From a checkpoint of a small transformer trained on Wikipedia.
Size: 14 layers, width 160, 5 heads of 32, MLP 640 ReLU, vocabulary 846.
Architecture: LayerNorm before each block, learned positions, biases on query, key and value, tied embeddings.
Training: 255M tokens, 3890 steps.
Each number is 128 + 24 x the weight over its row's rms, rounded and kept within 0 to 255. Layers, rows and columns count from 0. Numbers have three digits each. The size before them is the row's rms in percent of the matrix's.

# layer 4 MLP down, 160x640, rms 0.232, rows 0-159, columns 560-639
102:133093156114111122128158135148120124110086121141144142192117141154122120108135109155164135124141136156122168145113113121093130134138132096098158138142109143176093117132112139152127104105147097097091169114122090135112152153162165137133132089
099:145125151137135122108114122111189112138132164154147123135179123115135128144114149166133090141105111121130112136151129137132116104116140136130115143137094119114105123169105087119117084140157140147109124133144141105155153160094179130084156111
096:099144121114140135083119106136131116137101133104130131150131202118141127140109135134105105084121159139093134103133150126133137121136110139137128145129116114102120171146143130142123107139169134121119115131115126096135140160145112116138150113
104:153105111137121128138150129109148057122166129124126133101090131188138162114176142118136206113161126134127140144143097142138136141117150128126183107128128108116182097123130140136146124090131101155100138160116104138087105076117075120139135132
099:179125139094148132090139151129126094112149115157129138129120141116126129119153144146124108143135089150097139129131122165149123132137136121100180118168099103112062171140152127111124138133146123126122116139143143134148128095162145146092138127
104:116123140114135152142116117165164105114159133135116150140120144144144108124141121156104120102174110116131118118152110162134130168129108150141097106134182159107151124096123113151122160128133142162124154114151130121144117135164121119167113088
099:133148150087122150098097123138139117131151140094143101114136129161147111099118133144094156113185149142119131121090125125157100129166132125123145103085130165156101127131120108130148114091112132144097132098133132106186149126079129147115133117
097:161132127126154147055084107140157139148128142169115121154129120107116178120162156151122165147161120162151073085117083151145124114082115115084141101116126117126153130150141106155164162115120133126121118098140112117115154113142140130116087129
099:130154136179176108051158145118141105144145123160168185099105123082139113093117151181166134168107130101109123161109127069139142108126110122144169106150097087152092140159142121119087152129130093144112147125140158114130124115128118080099117145
103:142121125110143099139156141095137113121172102122117108141225104127117171129159109103137179101141130130149072110150074110123104132144139080136134111073100144125093144132112129117086132149132130163135110133118096123157118107156106139120122113
097:156145131136139060142127181119129128128157155110148148108125163080116117150124109091108117150151138143168103198098121075121137165152114158140149170125148107130123119129133135126123160138107137110138124113147177116019097118116110160135199130
103:151088146143128153123138117151120147152106108116098139135149157136141109134174139133135119139105089105126144134147122137139131133125130126136129125106116144125146083104117090116112146124115135164075126120101104087172119168166153116080152128
102:148159124126144123136119171093103096118140127116153131152089120132124133125129110149123159140112145105058153108103103149097109156114115103124110112141127148179108129115134145098163161120139097151147170137129127148145145154133143136130087126
108:104143109151157138136120144142076156161138109132132152149111147135165129129097140083106128102131144130155118120166128104119137135121107127134134106127136101093114120157153102121144126115124154125124163121166129128126125103159157148118116132
102:126107088159188145110133123094176130110077157142146119175136146184109130129135138125098087123113075097126158138129132127118083102151137135115101078129096144150098108114096094156140110107149132102142160079126136139140111132095170121127095134
099:116089120137150099132176089150090106129153146158146117107132081175128126112141119107153094124141071144137108157133110181146110123101130105116092131128151118110160108159147085105102147082124150126137121124128138149115120093149143166113144161
103:121112113139065146125149129100140113124117112124118122102162106050147074106148126118096141134127075117137120173089146128133154114104104154150126144129166163140176139114135124117116137109146134120089121112123147091177113099112158080158145129
104:096139145137071150064138102154105169125121100116120112106191093123141117136129123124112114160121077133132137151143181133097106152101111114125155090158135108173090148132136083117092144121091134127156128137176141120140119068103114173106135120
095:116157131140185169140123180124144118133144052126147173141160151136131111143132108161135104125134148190190163096168125093134119132088108169133112083132115121092171102137128066133131128128116101118108129152111109082128109121138131171111133134
105:069130107109141157142090123108170112136087149080126132131169145138130155143173108109144094112106182139155147088140065167118133152141090116173118127148099131130140141092104116114106171109127123144169171127103136114136150143139103121161122109
104:100115105155177133087095151131127112100116111109130156082139110090139146123134128146129114122112152170113141060187154099095086091108124131161133100135115101121122130089164117117120133105083131132126148124105169119174099090083167142120142162
102:130130077094148128111177134142159115151147097151120132150162093085157124141117098135091114159126089117118116129135110161105077137124093107171139131109128125134120131152142166118088116135069142155118150114117113174152115124134156079152089113
109:116146115108097131148097112124142156147106158164131135090086104051156118157148104127123133146109094184114126132131127124136159127105117142123136159186128128110138167113141169151146140153071121111147150120139144156122183112138121101149105115
100:093133132110111142117161126116134108163147137129110169126139141141141136108144129116144120112090176127173150163157098137141122123134120136139121149137128159122115125132103168110082108109159118148162152107132088126113151118158062103062119155
100:138070120123125125121117147151126111168131149150113080150110130102113097129132149072121124115128112154175097087150146122144135133106128085118129103091139114112082132131139102127101158122073115068111108172094114102126157126144148154093132136
100:114095128142153083150166133094124146102163120097118125081070116108162145140124142114114136117101149132142104134125092084150132142153116152135134136135140126108117098129108181100098124114142120172134122143142134094123157099145099128133098117
102:113141149131110100118137135152127120122169116185132141141124122090132142151102150118158110125125140138150103115129100144134150068136137157130119151133110173155115137127116101125114106120097168106122135113142140150127134120094147140155138153
101:114153117158126131132120135122105132101098104122112191130085161110125119151132154130126096160118127153122116086150105107127093082149151153122120134107124112098119121163108124145120153130141143147126128149174136114139168118156144118188147119
097:150090061109118161099156139131097171113102134120146097144113154163126143121141141161161098147112175122151138135114131116163137147100136097103136079147133111067107141104134137104148101128149146147115128115157160145159146135120117136142138110
098:149138165121134138132137126165176133155159113141156111138117147107193097144142149101114116077119121109112123120140158092145131109107108129127116146128134107125158122148184098143090142117108116117107166142166138110179129102142123127134108154
100:126129096135126183154097153129176055096129106125116150116153159129145143108088139156100135129144119152132130118111108117177105121126122108169149137120113099084108142112088162141156118126099105131111117124112123147139111138077142081126160129
102:117144116120152094109099154093127122097115167144144089136163126153107131120147114126180087066155110135110114102124125099155071124176124144118104156168142136105136157137115116188126136127126136149118165133115107161112121116161098163119126095
098:144124130164127125107113103102110074117112146094132115153140123139140111107119131125114102132094109144094147143207126136134089153115165167139131157114096168106157137109120106135137140138143142146102147126138142139117110127131117111115151145
094:085147114139113159118110115117149165133129141156159158102158092147136128115135119155129130134162117137117150109078131115088076129155109143140085134148137075099108133137150126087121128139140092141118151131143111143119161091073128076127189144
096:137157151142143132134136118126132133152100147125150118104118099144119158154155082114130119144115107133131130135150150133135101115130139173115098138113113126131137113152124108108098107136105128151136194114085098099124126104139083130115114121
107:139145117140108115092129138147135092149163166132184147175148147143110140150133114171109114170104121113137111134123122139100164109117108181111096117088159114158120154178115130173144084139152106149123088131143143130119107131111136159102131049
101:110114131107158136117120103107110098091115110147160106162146127151074145125108092131182138130128115125142117131106132092140147098091134156116162170124112097088117122123083108104088140131076151121143154140118122143108126134132132135120134127
103:143100147091162143097079144157135141116102127146139095161121123123129104120150136127138149100145140068103127067110098089115163134088149148120123128083133150097109122138138112145104123147122148103117154160141116158153169122140121129129164122
102:150144139160143135117141095144117148098105154146127105128118156136118121122096144124146149098088159131094130145124149116110114126122154152116138144113095142167142083121134090136145160121145159155130160115108120120108148132095149101123116106
100:158129123092167117145153132090090132104127153092154171101183126137162159116121144113144173135160101153073128118122131126176111147091152126129102166135113106113152135122155148111112145129132115155112104126119152138140127155121156110103080140
099:138111116150117106128152158096096134119128102108127093103125129117096085162105131134141101172120089133099128085143223171136124131115133152116140127161088157153095094123120112102118125169159148119142103135123152098143142157137088160098177168
105:116111146090153143139157142148134148154136131139128116140135122122141135173134159125128106111109114128137120128116122115079165099089150119124086142103104116136157141125096175107118103192127142140103134126149106129150134135120133151132131102
107:116177160095133114134164156153154117141153134135128130150146114167101154140154097112138130148127129160132132183142098139149123118178133156104132120148120141134083098133155112126145126139143099123106125118107130106105143108169128146120122164
101:083128075118113111154125159136132091146127132171151136115119147073157114134139164135175117138099189161119140137144118167080097169181113110138122131100088137152150102121113121154157135091135132134140169146137126141125165141118115089126144147
105:135070162186099131119143129135125122090129147091123114138103147112119104089110101095131156140107156135103132089123114154133129163098124097142057115131142106087121106127110130174113125145182090128109093144141138143111140092123040085133115156
100:095138128153144094179135120094126129164171130129066159101166157107155122133109114117109121125110109147108171104143135133171129152121149094166126190147111137124115101134109162093189096132105146117092176144154146137120125104113132115154092119
095:122156139122135118109122134125118145151152106131162160127142096157120156103142098130092174137103157109162134178122119095110129138122130138123139105123113152152086127108168143181129131155137142099130167121149124130163128177122101119145170128
097:131125094152119127130146131157088117119129138141125076163166153110109095126156177135126141095142095141157160128106109118135153178082161112144109111130119099100129133166138137113126104079162133159098115149100130147091159151119157141148078119
099:137115121118153145146104166138127097119115142130114143151164138082143122127137086161115069099167128121099137095143130067143098126152135133104110114093118183137131134108127138141127109092117107156125116128128141145136116075088150107112170140
101:125123140115135075152124105092122134144100182129102147152131159084115118160139102123139154089112125074109117138150162151101122131078127132101140137158125129097124149178086171164089118159120126128145144119147130106146132146137132137159162076
101:098118108120095107144092133107123143160162166130145111191168122162144108170159109147093143125135182124113135081110072106145112145165111120172089062147123141083108139140141104117140106076134141129105119129097123148196140128135138158132146156
094:123125123128139196103134139142163153159097120121092142151131112144124123121150143144123111124133098134080165143115201161147124157116135135118175140112092151132109140116113159092105153142130134127116098145147141151134105130115104101063109138
094:111106092178142132097100125147131131127159114141122157084149130107132137111134121134112115122130109130145145075158107090145147156113102124097153140100178124132118093110151118129098140064096127097170139160098158161153126163147143134163102138
098:128133144136123100160126193131097129138143104087123126148198138085055125117092131118152126186143126155153130145085125142136176120091132143092110089089093109107126091131144075115111118132106140119138138164113136140127169109143117146148118111
107:144099122148155117095138102053072126120089148123091086094081160125142133124125113154117152130135118117160103129187148113161126137125128083142111101135140133109160162115134105117118119121119140130121173141111093151110069132169137161176103153
099:166117099148146118150111165109173112147162119116130117113138123107141119120129139159140107111123110131122135092139145130136154178106132087105116142140140123104100170116090123147165123157123116162088131127125168153171118113131109179116083103
099:164107176138118170136128138133132127125151121108112119100131172179116122106148122133129151101154071141146144127140088167132158139101137093121171103105135094137103121110141127139121142150142114161141145149132155153132143148134107147145124123
097:121170137108148126133122122157107137121110140147100156110116133125129110130156098084101190149103124126112091121149095139109127138095130126148100149108133144141110131111113076148174155136124124102104104133153146136109101102143134186099096124
096:121190115154088183126102143133106169161147133084129148149166114170173152136150124112128127139149164123121150158120139141130073163092113137162102138124176101130139124165113117115175104172112127154107147112119093117116112107130111151128113082
098:126137121134172109125132135136133141171168120104124100083131157105144134136126116127091141109096098115103126147117136118128112124131154127159098125115118144113138158116121157155157134115127118157139116121142103093107137130131156120108141128
095:144111100148100153071115113133131163117125112108082150127087095102175159134118130167153124150139095124142146140106110117156148136149125123130122107125124129108117139159103156142118142107095108123119127107109121116102144111112100129111114144
103:109107108146123115162082109161109119121140113113146131179102128131113086080130146116118137124175169140136099136137128118122122142121155138155110127109118097132174094124148122115119098110142103171105128137099113108132135133189177092137161087
101:163158141145138127171164145117138133115144063110128113118160096098118078112113116136135115120117131089119122153134135145107120102132092140109164119091098103130099114122162166169080150126115117129096122096145109129103142168120140134148151113
096:097144131112111084168101102146096138106159151133110094154073137155127078126146127132130109103093130134134160127140097085081125143102169135125130106138129132086108128105101167144144102099123102149138110137087133126097143174116125109106128126
102:117128135143149096154123109119114158129116118120140113106143095105105161112200159118118081159140143117169116155129146133138177152100111132143132143114088095111141133148133101138123122146118136126141128125154100152096128138139159158156093109
100:175117094164115112137106118103129139137115111109136146151059132178146140204151138154153126127100143100092141130141126135163126136116089111108133120084129086160127127078086141111133148129092092141140150124092141091104099113156138116121129125
096:127126149121090138081141125127129071114123142102088154145177124117113111109125141071134127127123164119099122119104145096131122135088141146115124170123158112127135105163076111158151084081116134101135119109094124144156164138079118098130098133
106:112143095134170091180096167114117112137149132154103144106132129180116110131119104140123110096126100117146137089142136172126146168133121122105118126136145171131099129111111124112088137097131137113188159110116091132136120123116095082137070141
099:127122153147137156097135072110161108130107123135129115091059146100148177110144112186177100133144169104119160157125165153120089095155143085146106120147147091148128128110095136110151158140139115142143121131122122171166105134152088116136133142
102:124152158117153076134149133107120099138128133138111175133121114179116086121116111116171168174121086135097105185096119177118093131113152150100145102142123075118167123116107135122088111146144135121120138133132171121111145092124119139114129149
096:146120099140115091128124120154097126131115124099133094092104145113173172134116125135153092129124111165099158126172154177108134144100120118139087136162148161121125157147133162119149113110117148161146134133095140121116124181129139153133115121
093:108158151128151094156112091123155127095160101115155110120155140105121150114106136108176146091158118110155112121140118155118143119110143173103133075123144127067103122153091136109107166140107146147143098108118126070129139135095102194142154136
094:142141167111119136138125111154160110135141121130170128112172143109120108118126146129157130120137082139157076135108134099140130145128091148160118137105127079158173121116145124137089148072141145135145152106167171121132155162100164104116165161
097:139128121116089185162131122099108121128088162146172144118115120135114109077147159139116131125160132110107144141134109161142151120170154160156122118098116132118151116141160149101173139131137127134160121136160140113169144109116146132104086089
105:097139133144123133127152112157174139145164091127147159124130149135165096156135100174082146089127195167131144160124122186075122140140141134144131129082128112092143134120171125142132125106068102124174159114140128096153115125101154101090139135
100:119080120091110131128132141133156119144142132130084120089161100144115107152103180162150160114112110172099084128095130133092144123155146123146139120150114131144141115141093155150139112157112108137138124104168157090143086115137095058111156120
092:083107142147145172180147138125134132154137102146130152170180126099148150138125134124148115129129137142159131120156134125148111127155151139097126113099101124111168157124176115149145144107157098106119148097104133166138150134144114120152158145
098:121111110103118132089135122116148105137125133127159158158115142124136128098120144116133152137103133155162133146134141119157164101117109168118097153108131145161135105150123083153121162105143116164134142118113137136145132119091160129136141144
098:147122106141102149131132169099137129136165117146176119085177092130137141124138103134131143134106089166123137104115134153127129121114112105119042144157111139144098144123150139137099110122115148106098084109106141141115100150109126095100119102
099:121165126106136124137185123126102144115132133093118102115129091127120126104123112144136102131085111142166149121122155117141165085140093139155148119108144124140111124145146138142126111190152122104117115130151112114108131121135072103121130148
100:155169124088094126130174140133119099111151145092127090143130116102128102152112105069134129105089148121115118109146112140117109130184083153142151127115141166147086136153149169145141118148101152084093119125117158118138100135116144133128108122
096:147118137132159088115150129106097130143138136103081123114098135112142160168152115140162097137132114120118166106096105127153151146137113132144134142185146139078143138178153128143126114105086111071114104114143149140168135183144113126106127130
095:129153143139140152097130126123151090117111135117165120137124132144122128106122124193149143116118175110148159173132141129141116149147124125092145135132125113136155090153130157099149107142117117119084155131135136124129158110134109106126132114
094:128108090123100151108118124132117124120143080138136101111136123155137124145117164109074185141169120116106124127109163140157154080099128073140122135109190135129130127094103161134144118111089117157135103126145143135114123108106105150118195148
098:110123138125116156090102115130121162117167113133118115074113122136113130103172116150135125129123131106122153103105134116111087101187123120130116163152155164171125104144132081152142154172147141156110113160111146159184084094089097105154099116
102:117101136097125112137121141093091145127130127135116068134158138144155107141140170120140082119126110105166126137131131157126156140124098107087108127116140132157088154147146101117134137131154119122158130131120103109102123142097120155148160112
095:103122106051154109165124138131149087126117177098109121145092120115082134133127097154137162125151141112133201180140095126147140145113139109109182127105114110124129153145120169109108155146148121120122163134163136135149137130161129123113149145
096:103104117130122118129122126113098158124123111162118119127110155105157125121106107108109113111127096147125122146161153170112179145149159098131150102105170105090137137155147115166133115133125141154161103144145133123069105139114148110062138129
100:146100151126117120153105121165119101113131106118131131097156125145110108144129103129111136146146116168134148132133121172143137114149126098170176143150111188151120155109094140111150117096140118151121137109147130126106106122129101108149126120
099:127154124143100103107098116087083157155117156116144104115108098150157098157149156080143118147115126102146166167206146087194132092119155133078095113140128125142114119100139121108145139154139132119121099140108166147149146137118163128123123145
101:143062128137121174147137152135137113136169131135128097124143146133147142158143156112128094131132132110143122093097133106141095156125141100146095143163107154125118162110128120096126136133190127139120131118104088123148148137082158087123127135
099:144150120132130091124116184163119075143098140151103122146188140118115119138145122101120068080162075128075153070149129165148134143166124139147116145135158141121134144121100102151117112092176113118133144092100105152142140140146094130163166131
105:100121091124122118136109070116140108111117150104154153171142083133141136102136126102136111101103174113125119104138135154140137126143156129153135125136086130114123145177112099137146142128112120109076133115136134129100146124145168124197128107
100:140137067125107123100122133100144140126156142121120122132105194125149119136144154153146122149145105072094117117103104139156151163138155131135076093160117151145135171125130122122128146166133124107128160147131107169105079111110154117122106125
096:132189131129110061118131128101139131150149129103121126130170117110159132127158123162126147149127132074110145134157096092104052141129120161096129088110159124151098148080134174120099149068135144121130139132130123158109140167191139075125118114
099:164121130106099131121099190085146094108133181084137129170177127103134095123166112127092124146141098130088138185122153122097131102133166125136150167142125147145183100115095188094105145129129103165128094138145121115150167100102138107122154106
101:125089168128106164147111121157101120116117138131162108172175116109109144092121111126154130141117139100115171080122150159086136107119134115132166121163126149133159133141114142149119116134098142110082131114144139117099113170128109108147155114
098:138119108087153169095117126155183107127124124132129156153140169143102150146131144093134118168152167119165116170163104148142080141142189146086085129122177130113155093136113106154110169136137112069093133151102145122132116136113118068148098125
107:119151107128144141138145159095144158133117155118127123120121115145122142108141107156131107106129165115134208132126127124112136135106109139137143129140105138113131103148132106102144141118143104085123114112132097149094168184083156150096099141
101:152122137124116127136144139137122129096160129087093091136100116090121118170127086153130170142126118154124147141133153139151105101178107135138113157142116161152122117153173120138105152106131165133156139145119104109128111158115155066108073156
104:148132146151120167150112136170119137091105105111144082144118130096148111119112105153120149146095107122118132117085093100110097068141113199073141168090079148137133112149128152143120122141127101183140121137115148084139147113126138122113098088
102:115150101109166129139172137097156118173148132123107130159155122136137096110106142137118143179134122152105111137124143123116133063161096160164124100156122107158110131156139138129136135144090139110124125130147123118111142087138111139127170154
102:137127125134110183131113118126090113097136123104107095136132135162151091122132131158142090124137106141161113114118123075137115131126131149122099131151143108109087133174113096117139107143127154133161113131087139164126176142133137157116154096
099:136106137129111150107104081082120146132104116145134097137091148118139130137079105155175145097105175114141126138129120126152151120139129109086124142117135120092081166130150161115140090138131138133122131108146149140088120100162114156126154160
101:135133101145181134186135106138137088108121129151146125112102145143138135130083156146123103170106155143138109156117147106139086144099085111111117115123095119110183126101103148131127144127139135135122155084101134133107150185133143156141115130
100:119097137156130126131167105141122117149145107105135105139117138154144159077110122117140143109118076107107077105144133120120054169106130137160124146152118133152141119171121161163101144171105121156127104125104103152126132132157105116129136122
100:107137124125128119126158116131139118123184125157078144126168135153134110115146157120134151149167123118117138115129158160142149139151140142114168133128137115132140143151112113109113134110108140150096120098123096149132108090155121143126130126
100:110087133099158103111127141096147155176119136133147140079113142126098150078159110118104126118108144091126118179110124131141107129141130123104119125131150098091090093115184111108100143150113144162125130104141113139152155085115168146126128152
101:127133115149127092126119161153144127152084131134122106171090137076122157139144156138111099185126092087159131109118170087198172132131100128140129148103113144144105153102084130138137129169123136174143120102083114187128091117165119155151137167
100:148138127133120144125148088119116100141105141105147136090077114141166128120167134168161147154146068114129129100125157094161144133121125142162134157149133115108159119098129123102121127148172127136126147113132134125139126130142160125106148111
107:156133119160119101142127113147131139131126115144117119120090139121129106146141096150182065071099111124197114145077143153163137104138130072169125117163150118125143162122157113165140120149147110179146081124146158098131136130079116088153108136
099:137125136113112115151143141109122149128111121132113093132130080110164124140118101161099135112132160118116126085142100118150115137136136107116115124097135142124145098137122112133149119086115097130160094117111121092113091074164149090114100135
096:155103127131050133139125076146117144122103128141094124105104130100100132159118103085119165113165109142165131110162149117174124147134147121148108139120148116130123133146133111134134142137111156112077187152140160164075177110133104116158146084
095:119101145157121119149146159130138128135106141133160159121117146115174122158120132136082116144114166132133130143166117121120102117093093117123163128135147111097152141152106099171125151109149148125174078121127129138122148134158143120114149161
100:158132110153160142160135145122121153111148116085156153139135114065117097091097102164121150112134137137117143088143113098113090113152131146148120122062172151151099125132155174131093151132136076137129156135139137130130101092129136128031097145
098:119138151107088142133139110161089173084138116167149098130135142160125119157126141123137108138109097119155110151131145099107126145161126136151113153104129102145169146161152117114128117129110126121135129133094104109086142148109107126152105135
098:169165149116154132125125141110121111124128112120113110147114104137097121136105125160095097151081146111132145185133120132137120083146112132111161150100086127116094151112133160160163102173106146147153095157108140139114087136108170126147108117
101:141135103195120132127163154145112137145132107119154107138145114137123113149149115094129100139115119135174116089097170133110096129136123094141084120156121153129124139138131091120109143109154136146175159128112124113150170171153088168130139136
101:125154125131104125179127135105107135165113165160133171153109121167155131131122106151113134129137126164119130134133125134100164074155103137140105151132123140123134148141100074137153114135147130153101127098153114106112101122124090156103141086
096:127143122070094152125202102128189113132136164131125136103125124109147108158134142109086179097128131147112130157109106163107122135100088148100089166107129130146119143149144118118111145100145104104115113119121126111153151110104109138106128098
103:072132123146112118154102099078151164152147138136141127121160141106106096129110128110119121092127135138146167130145146121136122164146117107141198087128131135148154120153132114112127154147143085120139136113130103152097147159125131148143148118
104:124137118125131139139136102178150136090108124148077139132107123156109129099114108091124136124081090116152163144121163093124132174107065139107154146127177160173146180171130086113066128118161144120113128082120092176123144136108129134125115168
101:146104127127171141153132161109136117144128105111130126124096124135131132089150125117101171135069164083117123126101132139092110107137110150090174128127101146161124115101133128131125161123098106141130097138154131146111092129127141120157126106
102:128134103125112103133082157113112155132127136115116148104098092130131100126106130096150105093077090108118135160156150098139076151122128066126112148114142111106097134151131122124130113082098100156147134111109104108096107162117165160092154076
100:118154126137138140137141127174127117144146180076127158167129127072125117136106124154156051122134151084172104143117099137068131093123130151133104092133130162156091138180125071096112112132126107093080154134155098123128156152118098145134086118
099:122112087111137126153086144127099171128104115125116152130077124086145121101110107111106166141137125128138125102135140154143094149092152105157141105123091157163097092129148151093147135126157162189100075145109139115163044143128104138112144123
099:130187121119092096165134127132113153126145162140144108120111121114145111084096122102129119155111138154174108156140156165109096102100140121147124164130160115124134128100132131117139130123115101126063108121161163115150092095089155152074160137
105:126099118118135138124104126085096166152101126133144160143191153121127153122173098117131098166136113085122154100126128158133168123126127127149107151111134122111138077119116119128074142134142093102148141158115142126136177160095130215140106095
097:176145116149130135125134149112135131149124117132133130056115136123130102179129142146129118156131091110162095120140165153120113087116172143115128107177123141166173153138157140137127120192128145123113114154103147091135105066094127115073171162
099:130133143092111143126174107112117139127116131109131105152147144140105144102135106092116151129096178117138146140078157164111152085136088121152135122145098146116114089102096108112114147109137138087154125163104169139094094165144117164150096158
099:106116125122125138135123117140135131112117135158134139111164103155134144165128135128152195142150129128129154166133132091118105093149126125118116125140094107157143106135140121148093161151126076103110135139114088133114148166111167071133088160
104:123115162131126140138088130162098142179144136150118128156118113088133104136145135101138197106112151134113102139147105136100127144138120144106138103118118155125137087130155129103115138121119114123075130166128124134184087200112139124115130097
102:126159104132067093107105160160134090151143161119143145116111135132121086102135131135165155122144118133156104152124124135096087143101131147135144118093111126116122150124143095106140185124136107104118083149122143117115135116096091141159179095
094:058141109087109125150113103155109116137135141135153134148119151109146110103159155105151158134093084115123133149131110134106129117089146145119096132112109158123108132121106142111134137111118155170102037139090112107146137100100165109165163146
097:153141124123092154104160159107153123133101129154130128145141155140128149101122140079104098144119087140149134158116159132151092126102137117137144125162140106084162146150125123153110111113103121120152129091110095123094145135111090151121151124
100:096114079156122117133124052092161148134106098127140142125135156146146151156182124121131204128115147146098093122122138130123096111126110116127127099132193100133188133155114114149111176151156146116136113120083127165073096133154110081109112137
099:139119117078129145185142149102109116119078136179133116114130133131092130145127142099153117127106154127152133103124112145169159115094124128147111174150080190147117117161126146116139110078102168165131107104108115085137145104185115145143165120
102:176093119112107110151126140082114130099125143117129115079160134113124109089101087119086114132115126131116137132131101149062119117090137150113091106124127149146117134146121149154065142142122106116084144140120150109071129161129110172125122117
100:124097164123119106125130115116109179132117168127128135093159104136183117108156130110117098107130097156158106165146078103118146054122109131134141150138153122102117132119122141156141126128105143129116145148126130130129124114168162094147158114
103:123143135156109150115160163147133136103145150126091085160123136096126151169163121121118143136129176112159154113110202117141155160124110180140143115171137137107138156145109133143127115148098106121149119097119126156074095143096111130132093125
100:135118119123114131137190106164126140061129127120146066128106091126102109120095108116127161130132129137114095122172193155104147141127118112094115116138107148094135126204092118061097130121130113163173139141109148114161096132144136126127143133
099:154151143113058076129106157174152129107127140105118096154134121126172121112120075123093134093172106156125107107143128112136121122154137130126121132092141122130127160153147130103134138138136142159142125167145121078102107127127143092139113154
097:088148130122116105113111150189119139116141118120149152082110156181129111142152104143113174119140098144096130171122134136124092107131139129116094141139129135140140148115126168112148156141161110140130109111101159130104132151102179107114147155
107:083141150092139131151157157111108121156105137088108129123134135107091180077166105098126166147111140139104148129142113066163147133160112134133147141111105138153137129102124111121145120118106099114091106094149146134140103114145079103130120137
099:121131133104122153151136109096129115087113120109106123152088104096114117110174107135083116109145114110128093165098147101122161149094130121088162122145135176164163119127136149146134147147131129122130157169086160128127096099136118095128148108
097:097122129163156090094104159106164115133155130098133118118134144133097147119144147138123093155119138106120152123105111112117112129158130124119114135151112130111130147085128101112120124115118143131140135113166087133120140097096101119129141130
093:118133127109150125131132111147103116089119166111122173134120102157145136137133150139091149145121158159094105112123104096120154113122108123113062139112149107120124111128138142098118084086117145137131110127135137126128092095145136124119090162
105:155110149139108141123153144116126158156151121148104128133082140142139138153116155138153113134108110159143111116050178142125105121115148166113102107139124104150149107130118123153105104124121115107109157123133153168151149138133140086130144124
098:128102117112155106109110137146101177134156103091156149143154121088111146133139110150132148145111125126131136150099124164113151103188088158080131135133125106152100125132138109104104143177108135078133098136121114105148140084128110146130165121
100:068172121132143082132127104112118115135153152140142102195121149121168119115137123154126092116134117136113091145104117076120166122147160154095124146108126132106146129138120152151113114150114137117091128121181140103146163147121197120106179150
097:147109165093162106134108091140125116131121164125181132152161149131107154127138142147117110122135086140063107163106086151143075118110130107145119092150149131069145133149155119107121171115140141135137127131141090117145151132120146138085123149
096:085155165117105162148143106150112142076172123138166116158134145128121120134151142109111137136130189118101161108118110146148086110145130145119183124108146120106107134125137121126129098156142121118136120139128156122166140122151134114111094120
101:125152156132134164154169086108130099126142084144125183109112163128146113157129126166156131133083132150113170132145142127114111110145131129102087110183147148131109123167116134119125130104143105121140112132124132116138149157171095093166167150
095:096138147093119153144112088105181126097088153133111144107103163102097141121165127127176118104097142091136155153106131125117099149143073130124127139128118116104166121089146074133123139173119140122145139098140138179110139121113102157109091103
102:131133152153126118131102149110145136144116114153156110153155150185108135118162106090165091118097157132136119128157104143128092089135105143121105126121129155149168140135101132138098138156144119151167182162141117115147143125086106140125088120
103:070163116133087112144139160166137147137124116092149129159171144109147128110111124097128155108146126141105127073115155112106147143107093147111193079148112155098145161175154171151121126092120116167145139147149155160088145104144142153129111098
104:127121124125114072165145131151092088125130113112112140079127147121109096118075159115160117126135118133129128112111126155119150111174137155117138139130102122137184093116096109162104148123132133103083107143146093150122120142151129101127132093
100:108130143130126114080106125112113137098124142138140157140123099143119182130138148148148139096133164087103120129121115116106097116110161147102109087110143161121115104112096176105129137137136100134098131140136127130101157120146134061146117119
098:107123134103103120113126097098113130120106128143122136110134112139103106144152129137141131113132100124148110142119114106138138124131135121167161097093106146090153093117132131099106113158072148142136160130163112109183093122158149129098116110
104:147099093119129141136173159101150103138113102131133141134133116140109115125175097189101175104166140155100143149096132091161142120110153120137102151064103144085079109150110179146120110081194132122121122117164114097085108118154137107100123143